{
  "n_layer": 12,
  "d_model": 320,
  "n_head": 15,
  "n_kv_head": 5,
  "head_dim": 32,
  "d_mlp": 1920,
  "vocab_size": 2048,
  "activation": "geglu",
  "norm": "rmsnorm",
  "norm_place": "pre",
  "norm_eps": 1e-06,
  "positions": "rope",
  "rope_base": 1330.0,
  "rope_fraction": 0.75,
  "qk_norm": true,
  "attn_scale": 0.177,
  "bias": "none",
  "tie_embeddings": false,
  "parallel_block": false,
  "init": "uniform",
  "init_std_qkv": 0.0349,
  "init_std_o": 0.00582,
  "init_std_up": 0.0349,
  "init_std_down": 0.00291,
  "optimizer": "muon_variant",
  "lr": 0.0016,
  "lr_mult_o": 4.0,
  "beta1": 0.95,
  "lr_head": 0.00573,
  "grad_clip": 0.5,
  "warmup_steps": 113,
  "schedule": "wsd",
  "decay_fraction": 0.763,
  "decay_shape": "linear",
  "final_lr_fraction": 0.02,
  "batch_tokens": [65536, 131072, 196608],
  "seq_len": 512,
  "doc_mask": true,
  "train_tokens": 875000000,
  "steps": 6915,
  "dataset": "wikipedia_en"
}
Each number is 128 + 32 x the weight over its row's rms, rounded and kept within 0 to 255. Layers, rows and columns count from 0. Numbers have three digits each. The size before them is the row's rms in percent of the matrix's.

# layer 6 attention output (transposed), 480x320, rms 0.347, rows 204-223,235-255,267-288,320,352, columns 0-63
100:108127135124161088160068189127135160122116114103104157118161085138160091167056085138133071122154203178098139109123075182151134089166153077146060203097128097084160143124081105151162114144112119
103:112143108159167074071192144118111135092177163168178094142062180124113105131141107145082127195096110169132129106127166064072133105086152120126216140159152127135158134120222154065081162101108091
096:128160112127042150107152131129117132104132139102123148146057145107099157106159097110066121198143075102108107149106137107099155239090116118174092135109107177143097154143152109107122115068120120
091:107153112135094128100168202164112120160119150127147111149089093196152121151139116188087110180056083116122082149143134106116150166063176151112164092086041076104097175122144101203169105100104096
085:078113133141095122212086127074167096147134085101117137074162093134125170093101143106106144149163145114170099137125130165161146137131118111102123143159164154134111098186094102118119147152113124
109:163070152157127167076184084138137115141132126159178140121147135136116162165144126112088129176132105141129106130126136108134115197112136109108146183112101196190188093140100078136130159137101133
088:130107122150126086136166193156164160143122155100138111085075182179100176092116173121088162111142086167150116171058134131103107147135123085153099100151138107125095132104087152112163134072110166
095:127110151106132160104117134116119093141131188119136105146108150146116139157153131133088163158143171140129140153163173140117146153135114135162111104123105107077126116146149138160205130078080132
101:097176115092130122108148150103136109159096166114148088128141124116083099119114148153090213133072077145109120088108181083115158096115144070108164147131157117094117131135139101127099132144094098
102:073147215153178107127239145091160106139151122215184067073127167134077132108090086130085113101127085145130142140086153104158149134084122077130150183145201143162142084105111111080107113127121156
102:081119125143118124164076146098119108163154115100105124112208105077197129179092151109098182074130192154129131095161114121097177126166069182138126146203140158131143101167096143132134132151070154
106:087098179131159099103143123173147092147056114129115144102150126163169121141168086154067150124124139191155157103104173107134125143143166111061114176140153151160147111163146062109075153167128129
101:097121167169138135176133179141144102165141101137110107087149114114133114143180135166072143145163118143109134110115182154142117149111126116095134171141085171116158123107085059118174115127164164
095:144121146153116187150150086121141103144136176168116100155169135107150170114190157118141094173122056094145120127149131107111108159122136199131174056132130181182121121146150125162133066097168137
109:132091137116194144161150068170137170130124130117144106106164092141099120130156136152163126112121075181165119071136125096159141091126143102124086133109193093126127094142134110122105083095122157
096:055082160153132074171127079123158089118099174108100117155192107133142159122185082129123094096125126147145122135122152143149166164109183142129119143141133161165135171135115158136124120078091077
105:169085144170170083114127168174155143146141142133103129069164126093114137110152154163132158112115135182102122125145153143095165113164112132100147150153171169127113100044132086114078108096166137
088:145096163105109115170196102141098110098138136125169124159168149130156122151025126072109160080126175182111120125134098138133122132128091138158184115174155164090160170097105175144127150123079077
115:076112129205155066154148094094110151075163151145136100122088151090055134157116169140139079167131132090118152158129113189112095117083069127140143105161176096111104183162122181086216137054135115
108:194146088104128109085079143139138184115145110140174167137101096113076133143172111104124156113103151077093147121109163104154129135113093122121079118115157112113119085162157060103152084135080166
099:183098171097185134146143168160148084139123127125171118175173101091111136097122045087108150069123105106081090127135161106080079046133089143102080130104129122113113129126140133120118103136075118
098:127084139130135113112133178117183069130107135162165114148124174147072132154132133168116135093106132148094119120077177129150099161070089133180127146164157135184123140121147083155207108116103146
098:137103151102148088135107172152127082132151097098094157083138136181108131103129188062153096099112126079101140106086105137128125025155069179112070122167116068136099104095109115187144128112061113
087:068108079094175093086133158149192144106132129164140156190094166128139127151109155148151131119170133163077111101123138132133153124117074169122122167113097137104169114090134158128129142166124098
090:112148122142061116159070128144143202079100109150088107086189173106078186124159166086138156140158090115118171087151150088122132121157184133140118164142165108161131105226140121095126137113085164
100:106147109115177123140101123145167129189098116135165082124112182168018165134151206150076084117168133130133081112082092143123111134065126110137211073098103116105124147058160107145163124085121180
095:068058153116182133152128191158148087075110114136103135083132152151169145121049137134167125107136123153154160181114150073050146125119088156160143108134131120159071149082168101154105102132130162
094:155144125096122128114108114095140172109163153099095147065127094102147108192137225068115121136171155123146165107128158103131133102132103138116131129097160102139135112094154157167121076090161118
094:083091140139144158135147136113142110148122132206128180128142125133146136138068202143119186106087077067088082120142115134173132117149122044177161114066127137188138080093123099077117119175147094
098:082108149160093141104101155162139109075160093078142128119106089114176178147126182185192113103111082110116120157126119157113131111095110132121134091137084144163163116113046142089086117108208184
088:194121094103103137094093141160154141041064160137134125123120123090114097104105110096107117108111158089096160094098125093071150101129144122123145136155139085078076138073116115114095144098117157
099:076124094135145154121145123104150138144148125139137128149121095069093151127143096150117139112123080120166126091154152131164115135144147191086116160110151129157131172133162077108143158136117124
087:133138100176134130188148159064098082094138180151161093131098124062146111115088119143132094133148167106158131147104095112155097104122126134108140142135161091096094098052188128111121108095106105
090:168113139123121096082138150109131150082133094155161113161075185085106115126124129106134119098136132109188104165135049118119127086086110158153091133198080148134163123146224155149086127112163190
101:052164063126109170158104104166141085118181104167090097165172144057165091116086130120154162151162178107144110080168146165118161139101171146121157121100123101105122162141160113105142230117072088
096:119139068121105087126154124123151102150129117160108173106124108147140159141135107106126114164151142102037141179098155101158113116163048088160059182127167188115059141117182121181137194102124059
101:119131127097166137134167121146135139145166140063124155130160104069134181172166110089085101157143089196159110138091120164065100090149101093125124168126167084150134138137110145117092144144162142
101:130152121123159154130123169106163085093096110142111160142140148147052139176158129116181133102202123188096175137111138108151146172130133105151139099105093099143144148110072150109164118147153139
095:107191132068117119114083119121126105185110151118095163137147119094160068172155132219157127140145125087191155090183185150174157158141102097157106116134099116146155132196126095075100113137122167
098:154105161082131118143114113084123065055135147129100162102137109161062099198153095176166103154112159190139148109176194058159124161200162123181141151096077173132141137133114108104101122144130158
091:081105161173173105148181116154141070181140121131111138135091131158158128154077115133092126154110155165119109074121113181152126148109156168161134135163125110179125151118155199160100169136178092
099:172186157171046102149063111079144152114105121103151110114126058106194154129109130117161149150085114138132042115120101148124094185070178113120129129106108119155052115090116079145179188196140179
100:173152151092102085161133103077106130123060122137133143117130113130152125159114212110125107094138173118171115094166156125136104112125121157146108109108119130129146114130096131099080177151114085
098:111165089092094136123121136100075124146116186130131112152125122135123160152108117086105143153109107166119171153160176146090068191167132104099102158107164112112147144140094136144073134130141175
101:163148116092119142150157115156073098165137122126109130119135095148156133105080088106108085179122167101186084141150120133161111097092157119123119125129161112169134151118165073114101044125163119
103:148088111100170139091171112222117090127075148161160129144089124166175125140165131077160113153156152091130077160152169116102130115027125190152076095068156173128122165024120188187139122140079102
100:204050078189131174142157154145162070142071176142150116167150129127156098149073110134144109133151099134093190117226190145095139139173128140121082140112185139116147149095120118104117109113140081
100:207218149147045139158077098114183089140198108132139095139142119098155112167168129152110105184156118087090103100154138148187095165212125145147132100137143129073154143197132153114135170123093140
098:192084155118110063097163111129146112085102140161158128107190103135145142148109074140182148086127140085145132149143039184247132130073193067127129113173147120078108122127144106135175140154126182
099:120171140091113156169115093097108130137129112087119137129129108114108136141123083156128100113186098162123111149065092095089101148152088211057089152178157166125165145152123120156110162097134154
104:229138117151146085150103130064120202154144163136120115105084156163136108105209080100142136120143104162147112143149156136113135144189133136088091116146142110119073122153171141153127078182085146
106:042120235142165086167133136181107115176183145126098111147140115143142125210149115123119172116148100122124139203116109168170077103136141171106109096125085160211170128121145168159109152168148108
099:074093097140060122154139184213088126098144120123116210144175079146137122162120129091146106114131128119077101121132105162145139142169079057131128078133133138058157090089106162131150149113117069
096:093110147025208170130111175162124102130109102116148141144112108113153163147151170092193143155120069101143109072116146128141128141107168139127161137112109113142138067094082094166192157145199094
103:138150069115227108101126090163145162145092179137154117072178177158162072145104114115125112143129119137099143104066150124116112111152090085106145129068167094101160154114054126115158083105172112
092:144126179107128130189154077117136111094077123135121112112115134106062126098143100150167117102121087043128136146138145084178135119124130123140148138124100192119161099114166124160080116189198159
093:184150128173138150117150073129154196114091120106132142151102091122107088129178150139092152134106086133130096111137079067111145107113153147085091135149142134185165133112135187163066091073134189
087:135164090132100127136126123028127182132146138120180083119133038092122140097073078067128163195120157111118186222162078141093122103143125122135095135129089144148134100114155130197141151133101120
093:157113108105089124111084077150089138142099136177100121166138096168170106117109086113136160179118132093168154168148125064143155092104151129162160164104123105145105123105124151107088130122084145
095:255073052084152105138128122121123147095150144102119124141070122111121124125126045097151169158137134170064103133117061159141164092168156161141086145117124132085122072166149142181147098146132143
098:100186037200159109159097083133161169185108097199147174135141128119116127162072122102165162043122127084093144148135123178131122124119131079109097162121129133089121102142140147107129103154182098
096:084150019150085185109148159177086181111095142127125152118094163124064161163130116119154184140131113095111095124087171120158109131109094053111104159098128160094165157096137066106120112051124119
094:166108131195118183170144132150124113136081086140124140123133129136079109138060191128043092076151071086145095169137142105102133151128156190133127145107153085139157119142069126105113092115162073
096:136164144090147141104077138172162154145089133127127131127131128110128119095161106168211213156117135176124118118078150108098128157102133143148077097108119138132081170050185119114157136160130226
117:159122131100142121081096102191205169125146099121167121126129132228147169081209181088157059172115152136140131076099080152206096117114147143114151148166108108138093066111120153156106121106121115
# layer 6 attention value, 160x320, rms 0.0974, rows 76-96, columns 0-63
100:124152202112185089146102090147101167093138116146134139131091153114148152173125122057126136151168178100158122128087163100137151093084174122108085123168095140129108136044170096101161088166125095
102:146099148163106180115170079119123079141103082130134139114114109125098056154142103165172157119156093216096147103150113071116219164089144167153181113151064166092064156138145196102182141137135164
097:154161108106125135024071127142151125118117079131120098120082106127145153112172115110116143165072126156094162109135118135139096169117120159131142143126170147175113124134087153114107163191138173
097:163154111181137115107115122087121136153090160122126141184137115114101092124091098130118114151111089123175114082107090089156123167155091116131175117120106118143117118148098101141060129194172145
090:207162159136130110163115109153115125130131144154115130138129153156157145115138081114171166050037078149104162134126134129118118142157133128125175114093146130104110113164137128137151085147087122
104:115104043217153162101199113165111148075087187156112122138124135102109130091129185186110186092149127125140156143128164130164165099114172119127109170144073091113161104128121135177135150102064123
092:167090134145129114150118157139137108208142144115108142135046164088185122167124107121077094137108122114058086104162172132094122179113108137145152128085120111103128177163143198120040162132161100
095:148118144149150106133158149122098133138130138117110063176149123121133130135134169123035098152174189130079166168099132150161054173109148110093188111106148087076118167132117137130091147050139120
101:099144157118084122113140145160155062141129114153196180146103063125157085121111114123143140117131143124100090073147140098076166148074126105149127179085122089147130188128183161060142151129144112
103:108129091152128213145150137133133072101132139144128148182090139087110103121110133155204139073115151128124106137120194114113159127102157085184124175154114097122059191108159107117179124104090104
102:158154176121159115155131116106141142160088173136150125094144138106219196083127162094138150159177128164113119129141163133105121149115184127110067177128164112133135149126180143158092078114126099
104:102155126118111120155120117110163157106103115099144188136103133080090150103069091099128205123140118118127139157109077137119168099196120086186062201149083127164168184156144141159108088109090164
100:140127138066135145143179170080133156166097115099146191181143092165116174155153123127125153110168144154132127128086101107148180157093166170166140152057102173126094115176161124130152088168147042
094:097113084113142131080130114122123087145146125123082076094161112156163148121098163123100123090136091172153094114157104134169081135115137122117125105132110197167172080108029143119172112046172127
107:150137153084129203162137144136108110141145115130128126152140185109106054152108093112115133087147160139150191107094190166140102160128128153138107077085090140125096168135159106117223096167124080
095:141088146141192120075133190126160157115110165126111156145143144138181124140060109104112172140174140190145131100115171147101165107132129108125123084164142076154129111172105129125132152101133168
101:133169093117130144167144157142108153124142111130129087143103167098120157127118182116143146136118120134122081115158107150160094115125135113115114127174138201115162153168160111143137107121130108
092:125160185144139105138145087127114174091138180124106102184120118108116179150152122157041162158100148150115094130111173154135148137155134091080131092142158157142097157115133115092142132117144066
105:153150163129075094119109164151098062132111117165129145075078155101156084125140143128106093114177140126097139136122100187130123136138165147090083094111118071128044126135117150095118160097108107
106:124159159070165130136126145138137142109152122099163091127249146107097106088169144142155107110108125082121157116099057114101141145118169146154113112127146202112116136124124118124226170155096096
107:125057121135159069141143125097116134161075169121166144161180193187176046098176103073103152102120085153126141094160127158065164086105101095127189130058114143215112115181143179147119134073128151
# layer 6 attention query, 480x320, rms 0.116, rows 288-383, columns 0-63
215:157152100182133206098151138141134108141105121154116097114120139171127108119124067098139144107126118155129122125114110022160055197157054125091147171140152134155198127114119090071150079100101126
097:095112111174083147138093167155073139151150117088129085117126130161187092131083112135146042126110127097139135091135092173101165108121127118151077071113090094103038065132164110095124106093075131
177:119113119135154189104158094121106137082097195181154144172092117077098116092142191139150162124120051138089174211117153066113071150097138123090194101101142120094188172110059169101129192128119129
067:134136113148114203154110138186145102145091081125108096091079159117109134061120142137155111088135145178127129105096142099128137119181129130109132088132155175170142123152118114100116134151127120
141:174131116141158188122140118144157137138091133163090102159122118149117081109124113124194076143118147143115102116097154111084145168136108108061112113171137123083135128133071099101078189137146136
125:121130132116125192127129089141162139115116135137124130109064185092102154160124113108182163178139171092085144135153195068104120186125118145095142131143140110110140126109026136113120144140236172
069:102091083170075142100088178108120145121149062134138095197085109134179147136116153122111098153200173126104127056119081172144135092153148120126068133162125177123074097052143157146142121111128166
105:075145113116180140156073107148105047181136131159114110072082160136141065130129117157088175090086114154118096183140112090132150147105120146143179168087074115132147143108125088131111102117112141
081:165128124141082100195110087136124124101137132118116195083093143156072091171097125135081110126134090169165108123112116132106175106133190144177080118179126077131063135192110207117093146154128127
084:170225134126133115117125155121103106085130116111124078123152146167141129175132092153146123150105159126105099132154136131151150133106143194161136113193115204164170126103098174140096093119017134
088:125121109168100150055153118112195127107128113142164137161090137149093146101166155151184110169087156099139112126070147153141142145073086096097198158130160114143157084076104094099077150139137115
060:139131142113137110134161145095139147155160130074137121148193123115144138138105125159148153100126110216176173112139162190125161168121154073112164125063140176165147103128159172130088138155096067
205:166083124127117098190072157121134114085181138100118132148100108147155138118063191136075079196124149136109137127103123188097128059131113103140101110109122104113087124133137172191099164068131106
090:103146110117139081138128188130212085094154100093111130111145105141159160120154135144126134145146130109149126109144166140175099092106122131157121091093121095078135119099144121201133177132122086
076:154162157107105129154137074081130105127105122166137111161160166102138059157122120133141142142123115143138148118156160117133113128127072164089181223203145168094121146079123143083145090134100147
078:118145115109136152120102074175077141143197152133138143122169163177142131103132148158172089107161171162140119081165159101121110117149159070129121130138153132114097106119145145161131144074125165
065:127178166129139105082120111145087173138123197130153105091172134172134117082153107080162107083127065133126143101147121139075094135105122077140175127148109143089092027126122069114119066135140139
089:084136105139134102137117097150089143159103145107103152117173080144117090073131150117112168159125189106135130096120184128083066176169064105133152112160137182115149152103121136092145116127225147
184:123153164182085136097158089143100143090156128109113075172164147081098163160160146119154115150145165129142071141127107126125151118089160111043135179117191100170156106148160122152099102102117121
089:158123106133129141175125092174206108158113159097147138126122136159195172115136139073068116135116158075125157078085134089130109126098082179116107134167086135133138098126126189133100136095159146
091:092148101078205181151157106101120135172131178119135126100147154170161121100110004059137105050139081142161099117157149075166094181164117111083141099189118139111106177104150116148129148098110146
071:141091096162090149086153166156146092138100143178118141150107132075138148149135094211121121134062142077068154146124113119175135098092126091167152131142100098164232126094163136126118138111125051
085:151090122109166093151184178105101075161131135118108129109146071154181137126076150151108117068164127129136161131133164142169159135157188107182100113146119103155115133144130191118089131088142131
063:070048164123122162145120130154165080106099140151099132070126146124155108135159142141121127225081104182105145165126174166166128053215153144112155137155111105129148166085128161132063161096099170
082:108138186094147167131145101122111112109109133177046143128122117095089108086140153111205117146142130146143129139145171146167129119171122121094168167161140113074127169111070087090149140142113151
069:096106117109102144068117128070145129147080115132080128156130158097082073102133120125152091143171136146107118141151118128148119104103147176148179144135150134108101080092135122149182122112102153
066:166183173127128074165119151143111137100160130135142127059118141086167150135140158118090147050072104142131109202130157127120166173132125151132075130154107093143163181099178139150143136175136157
072:143144128155103127180178157126172134146118178161136134190105176135117112161126103119133191136121138167116128179090101159148128147127171111151131156125130118172132069095133158069160118172182184
081:105166060178133110112144143160133120140155093164143146155138139177076154129167136135110140159163073146140139150140104130168065150131187092072078169131082144141113165192145217126140149145120130
061:106054170130142108141089090128075142175129133089110101165127139106143154109135183114054116191128118135159133119154160139152135027132145145152089100072134075055133167181156096179119135109132123
080:127130069165064108066116094149102157111156178118136126089085127114078185078120178159182071191076136049110145064140139137059115130134118051156110073100143096096129119084102137137127088098068111
068:071155141121097089109156110163144086118167133118104143090148141170113152100185156148120161126142127121116087124118139103099123148107168148130211156188138149148103132110143116073115119127121146
204:149144024114131150119102090169195208141084145155131147201165086115124144132155109131109105105131091143101127165109106136119090132093082148085139131112137113110120120106116182119077129129119111
065:128090111109081101139112136092136156122143132095055108107135087194100148153093096090115154137146156063128163147167119143083104119139146107083150157037116121051136085161121131125149126121066115
119:139133053123139102119115102126161153184116177189160161101155136157111149139220161108144134127153123133133092131124165109166176129112134141145141100160104140136149169109081132137154181124143104
048:106136144119137143097127186158141142123126151109114127192124100116134160127171123124137141129148097158185113115112161076141105151157115083096052150120140136135086149108187169176096133168183181
085:129109070149099153080101155163131168108125150105141135164140069116142133120170119098157172149119127164192095105100179110131122158191078138065086178152138066152136181071164148120101074146139176
072:121158117151094185129170117146090154119147090118084118148154117122089123120123091114152132097184094151192098160150128116092113133122155153059070115136164176124109181109102111104119112119148150
047:126107173160068108128101154114148072116098153111179173056102159072176151117089125162106140142112126128114121150103071123076138130161179088108178113118173134130173082132115133098113177122118168
086:157102082110124091145065120141100177129090070178097112113131090118144157098070157127137172097155118067127179088155133137123074129074097114139141171112159082090126088106190042159114159139132106
083:105090106155145082099067151165163132122137119164101097102141125093154115105113185135122178091159131070165173035163140078127153115127165165118132143172160062149089132101131123137118159161141184
086:147111111158155137055079104170115200161096189143142180138080128095155144137122155101146142118140108039160193159166134131131159146084129116128188129136145109089114140084127176153083126138112131
094:140120103126102140144163077126187174118111084140150191168166097079072116108110134154132099132165127164057131151134105159144100144072129048090149123077116145108104109161131146053136127127161093
084:163054130110115169123127132112102150136107092125094166138118072106137094169114133115167143086118131163122163110129096126144150093187125114101119030094128121174129107195123156146124116120158078
212:142074153138084103098157155158085073081147129153126105088107187132132118079116138177156209189108156106108092118125151143134130080125136089167132141129186119119121076098123067156133146118131173
067:159113151114103095112120070103130127168103098146128130069146158152182110120068113127117100134151118151150082151140106153131141095116110202122170111178120103136170141171116084145171141090091170
058:111134138141146145134111175131127145110154123079195160142089099123128149140194149108124123113150090178167093089109202134146105174136112115097013141141125132136085100115115110167078111160140157
053:167117176140077103142127093108116135164114106124109139139137105125155116140104105131076096085188103103087156105157068119093122143137117146116187158102094083020163061157157140072169088111100108
050:144081165185088106134119055066090125133095107170103098114162141132142133116111160091122141085118107127109208105144112116079092129181112151128179116153134111071168077148144139087180131113130136
069:165099133151091113113115115110119164122144088156088121082103105131167112143093140129170152083132112124140200088149097102114160146161121157128193116135128035074144068145116148118147109182124134
135:092177138136094162051124183159135103181040170129109091133160138144131124149158128116103120119089172140121128120155066152086124135110152112126215122169141132113099138101130134113150143092097151
079:100159173164105122128123134139101090141143115125134163117126184167103167066154121122193149200145060110135220160134172130138109145106151107168113114146118147149107126135087125134097138187118110
080:105138172089193116117135037061106083193115164084116120136141178200130124151149059082130106128100128121150127166085119142169161146102084156103187124141105174085146084090129144114122142125103137
076:132169160129165166184149097126131155116142179139143159199126048100109115155153107145122075156107079195091098183117154142127188173138164128155133097106065191174167125113076116149162099120116151
092:152134093164127108126106129182187104185179178107114071120106039073180123131079141094122149104118081077166111070112141128096120117125143115131143166089085083125095108148145129067153089109091122
101:116120158118167185092108116095152103163058153137167088167136160125130134090090073167122201189143152130144170096188133152141146094169131147186083128138126126096123152139133090159094127116092115
094:020187093113095133138158172187168116132105100151104148126158106119166091144193130091086124111104121134159142141105124171150128131143067106111147137140102134165145134086072129098170142121113104
090:083102169092103118102143166087158121130059116148071156108116124078160109131090155077069087097108102136142175191168157131145184078169136131131181097149132084117115125072118106133093177128094154
079:114147084070156101140177212148079153072127112113084135118136092175134143113113057110122138116101130159131095154149138117160161196135103089153113068117153109147123138063213069132101096160061108
080:072139137138132151125153122079188104146085175068117146088134127143146101116109103130153175126113123097119177128135113098093082165146127161158127169132154098044121137154166140108126077151177142
095:129105112176147127139086163162149153120142093123132178110130130111095141074139126089109124092205120099134123183174124137147128191132111122140147125157105140140194132135082148093143083094166105
080:108210163152149114115172075102096115157178137133150121143138139074109158054175144141117155092189177150113141147156137094126075178171137116134145159109150151108104159138147136129155106108134158
080:142150174126157133114217157143108170128138139122139103088088148115115072111104101079145067154181134136116142151117096099153139145140173128145100097125106147158138119173146105148111106154127213
100:105162197097128110123122081178081059159203161149088135072134164161151084074109182154127200143072153067099098138104161074138205130105124151113170126077174134068172122077151110131157132110148129
216:148110092203138202127174118159084147149126140103141109157133175148110108193164101179170155100166102142105105128148118118175118125111148189100113137155156122164146161129135092098116115133160112
088:111146119124132096159184087193097112181164165086167127125122093106152135146101094130120082119113159125170146171131118171161142140117154096165101063059163098143104057138148137164133058095097158
135:149119105102145152093127131128173151098122112097098127129050179110093187181169164133149128174095129086093114144166113091154185130126195155120132113165113121093142157129106118114099195169178074
071:118112145149077106129155136118044101146118137143115063108146144126144137096125128132191118148106136174112076050135114107159101101148156135121120167148150196138084094085146136093143131127147125
154:103121131161165168155146159110102125129056168179115102109131118102141085102119117126170225077103066123156128140215126109124149140158142170159138109108106109109173169136110080121154137131131145
100:116135090136158112149131077175155156128088063109168127144173120088079138140124093139147121135114144105165115155180099173115112046105140143119173122178151126127148150127073155088147130133126164
074:143137126152130111109105090112118146099146084171136086181121113180086139152090120093148111141171117153130139097132153104112173146125166132145142156171182143158145104141182196141116174201157200
115:164147153117194144178113117154128094126109133179099131119149137108153083124114156126182208100100134147121154168220133133139145169154157095162135126095149144066172146109112081182141127177123134
082:107133114151144128121090140104133114076157074117116120125096140125127151107076139115055139157160104123125140170100107110073109115158183071128149080147087115158111172175137154119160185152112171
076:102172115163146167134123147148083132176092175089079124134124083097155074142161135166111146139119115167114137116160127123135165174107170193119141155194093100091131145127145138098144130050093145
069:118086130148095136069090103173150109085097131129122138126066177116107133128144118136153137180092089110121095121159105124130144171135122084085162126123148122091149137074126094141127168170130161
067:181141148126159152134140138122110133141113138092114105128084058126164125140111166132105189115128109158116138136156184200119167123164123169130079074140098159129179159230140183170174130108081123
209:134129149166180139155109098128074040124166155126142131166130090131165143105106119124091166075100173123161138163133168182088164112169116123170109120134107137111169183086126075159162060194124157
090:159146136118169134179109117106199106101132138086097151086109123113120156092132142079149128129104176101080117147051155115116156101110143171134205075136107140058128141135138130146126191133192125
064:145099091118137143121126115113145160142059121143130118186151132146120109146135084151111165096127046164153111152141148085093118144126129113110129151152111133158172163123063111099112121147142089
086:162153163097182102121107118142084129171190155115160159133140170096105150141158142130144134123084124102122100162164100140108154136156156150146146120065167110119142120147177096191100079174118147
071:157148167102115098121127114148056079174159146134162095086175160131126099095134160130124079125074113147132091139119138131100100113147159145151187139142147170096125122158109106141163099154118119
096:148094162120092141116129114145122110078067164117139103181127102149139076142149142075086158148085166179140161128123141180078145132160143138144181093103126123128161105087100136155141164177121140
192:121155178131164113166138140097054115148136122098129084105166150101163143147059065157110114080167089103139147176142129117163136081088130128147081085129107124077091109159150103120102094126114105
106:119108106118100125144147199149191125119158077138121143139139162146102134134119179126132060192178141111121117124133127144143094136133145116136073158157124159173087140121119138191114137192145156
080:091145133122138185153141121142143177155106121123194149090143172163119158170166121081164136157135123126119122107165094111206110184128162105141148137153138124111126127113102135143133125123184095
066:078149100087110157144126109131133126077102195078144146141109117105148125126158139155133154082068093043150124115090147150142106124165089146108106099066112119132186108151102132070119136068115111
066:123199153043152075151170199072133115162118129152171089107113121107106142135102126112137086106130123127176187120146157105186100149152118072143150121164147142151118152116115120167088097145130108
067:103136144128164151125101139073156117109068165172129098141107115122131085159116090164141195129102116135136174121157170178129144083184155125167043136125145080145143183120127095140093128176130137
064:042131122147177191100137164142124122142109126140113087122132125134142094141167141103142148139023166146117126122169146128141175071125103225083157100188119109167168157152135129126117144142140153
082:063124174116161169121129164072089107093091102151118082138128125137186113121133079063123112101053144158130165145204143151164171114152126124157150088128137151128121063103134095153165158118069140
059:077117109064111078108181218130123146126080128138106160087138077121174103163153137140128114150134135173096110094128082081134134103096156100115104188087140112169127133118154109146089115103136112
066:097091132160098153091108158092114155157029187163083133135118082072130137143124097096134152074137093161141159056149123137117107105099157137146123146142116125051159147194176122132135141114122074
063:174144084077143130119166195074126115102120078173064101147166081119113060140127060072079129118194116179142224177132137108115132128191141127143129082127121127109143158179140172117074136137109163
057:106111156138077107146176097143109077134173082138174147101148150103161164078120135173124144192068232116092133118150129160120115079115118123116214147115138153119134097090092163101182101097149101
068:163150143052178111140150179125115150115148130091144096057097086115153151103105116113119075121124110104122150136144205121148112138159126116124121169166112164134108166173089156185103078128107142
061:070140164125185133172153142133069067119144143081122111117149132208140140083148095148070149114180129107125129120074172107167157117122113180182090167119086164122171216151122140100136185129102129
# layer 6 attention key, 160x320, rms 0.105, rows 96-127, columns 0-63
024:147139140170076226124152105136144133103122108113071182146143136103094117145112184123129136082115150140125159137142165100127102143128121025086191123117150117141122128104173118147130141065149158
105:230125149179081170112140131161084094130107110165093117122072177111068091128114139095176208172167153080117147168122124093138119143174119159118214123182141090135148120136051100136135160151173198
108:099142127123077118149142149139167134055072103074132137080151141121137100116136105139084135137153112146168129147118096092182125087112092125125121097182096103095077093117122136144083126065114094
095:134123094120117115095137154125177120125135068118164131070117124095189109159089133118164090074163180119090148068217147131102125191152062145100145134126153127200131128077097129171099069157093081
109:051098152104163156115106074110107112114087147155155178113092162125117104142163110153174144185080129141092147113139150118156161146094174139167123128101080135132179141121128139148097075158132129
100:082088113146110114146215099085166116124107120183167135092194193142125097100140080154171120192152173134137133111086064100152132108092141131124128159133107143093209153183134176115132105148149139
086:255121162143085132121126136134107127108167098117122140105112109131128129121136136087170118129158175046102132059123140148102135157188092131108152121111202176107100093089126192176142113149148176
097:000151147160192118117146195146046133135155137076136149137153093211133142157156094107113144151121140161178082148163133129134135145120128168139127145106125117122166121150174190164110167128119123
094:188022102156075121093113184134138124078128056102091091145095131064114161186083133097098170089122154104130125088152117130134117156149141082092054101149168168199129127126129193116136136117135141
093:032144117198119183112159125175133142147133143076163211110183122127120169112158052138155082145175111117136092104116123165145131113102127132133169130078131158115092116178146150168089073084125028
096:140068132126068121136141128097091186112125119135145198131182094114070177117148089171169140135171097160116111077140129165144147143110170083089118096049174168128067111181178188117128110112167081
131:178058122113133099161096173107115180076125104142084162153107093141132113154111164113106068088134086194111155129173145141138174130151136092119119048120104152170129116176152149120107124138155069
110:171146147181149156061169130125118158140126033091134140102153091186101188149138085096153118107124159116163062143152092130148100185152085093099128076160150078158103126160153109132081032165135138
072:101155147135121138149083106122064140134128076145061130119116148110139141114140137101089113146099161118098106113128115144183164062118141091167135154103087129115076118113139133168205152130162195
103:023119119211153154142209162156170104102130117142139163079119135163107132172106142136180097132184100155121173131140110175177170154149154125122138118119091114197162159168126091110139103063056107
084:196152133134096168114119087158100150146133135121142074119087131060107137127166164145118147124095166100117084119153144154180158107131172084180153118119159147114126111087142140182147133117171154
079:202109182078107158107085147118107113139136117136113139139107106079165135135078096114156124133133190116162094094133140165087143107118094141146104162166158120090057141090192125138114154161155175
084:155135141152079132152087155086135094089151119149182096157117162098102121121140087182130164154127143138119105115086114154071111138164103139069128136088142098130136159139108155198139172165154149
093:094144115168158109130153122142183110112151140040133143138151066090133162118112052154106172152116159099156104152102062106194104190077101102153131077102104139142140115140151080065033139083095090
083:102148089158143105082132124139193140144117138152150109135114157095137144129102137122140168131157129086132177117098122091119073143140088088145114147150124116162075146172141144058089095086078145
073:033148081140164145111220164124160184108145107140149167211133066128099103124155070098115139130119097106122146142162090137101128135121146092130129090124140103191164137107126204104106087074059178
093:013142128184161156119165128158099123131074135115136217183135090149168139154155089061113143115097106177143097151183108181115122158138121146161136128059125105141156143136136167093135095085086093
093:162157176175152142171068089140143128160210145124101110090133106114178107133145161184118157120107067081120153099116116119104107141116141141168106164104124102074088160153120128092154089127134212
144:112123148137151190089118158105186084141074193135173115141113132069153143152085125153166187162128124127165181119186122188135090078157104160187070129139116078116125126129123093155124147135107150
103:066203130117114172100138144156144093121114151110143147081142109101164094086165102081091108126117137155127073142108150143118066168138099154128105155100088153188162123080077090149174085089129103
126:128089148056108112116128165070148174089039156172108153129101092075131113181107089080173108105113095152139170172193161165139151104118153102153153089133111063090091088112136100153094152146045158
114:124122133090157100111184202128109171072095116136085152098104096133158146185105072066159096107145137156174115156203149128135174206123097055092122054130140138165159117041146108141118129171093129
095:061148106163137148145161117129195126189099132127184141115143155116142143133157089156156158167155116113132157117120090137113086092100105172135116201093090149070175133146134145124069094129121105
094:045121113136179111125129105160090142122167147130133160163193102159106162117164158114105129061179118127134169119135181119160138173160085140090144144120111135193102123187115195097132110063132092
115:172151107153152107124089093154109148169230168111137141144158154137106131087152223193097151121169157115098079138047109088135120155093156124117120198119170180098118173147168173182174121108202132
085:170138087083114151167053121149136150108083122120099106165120137085106103155155120097132069183131134139136149110139106164136122101127128132131087116136130063043122079080129056147120180088130119
114:120169137121107097154090059122060100173180167149099116095116163127133115053177167167113132139071156098127075161094133086141136214068105129087168167066149167108152141067162122114200086048156162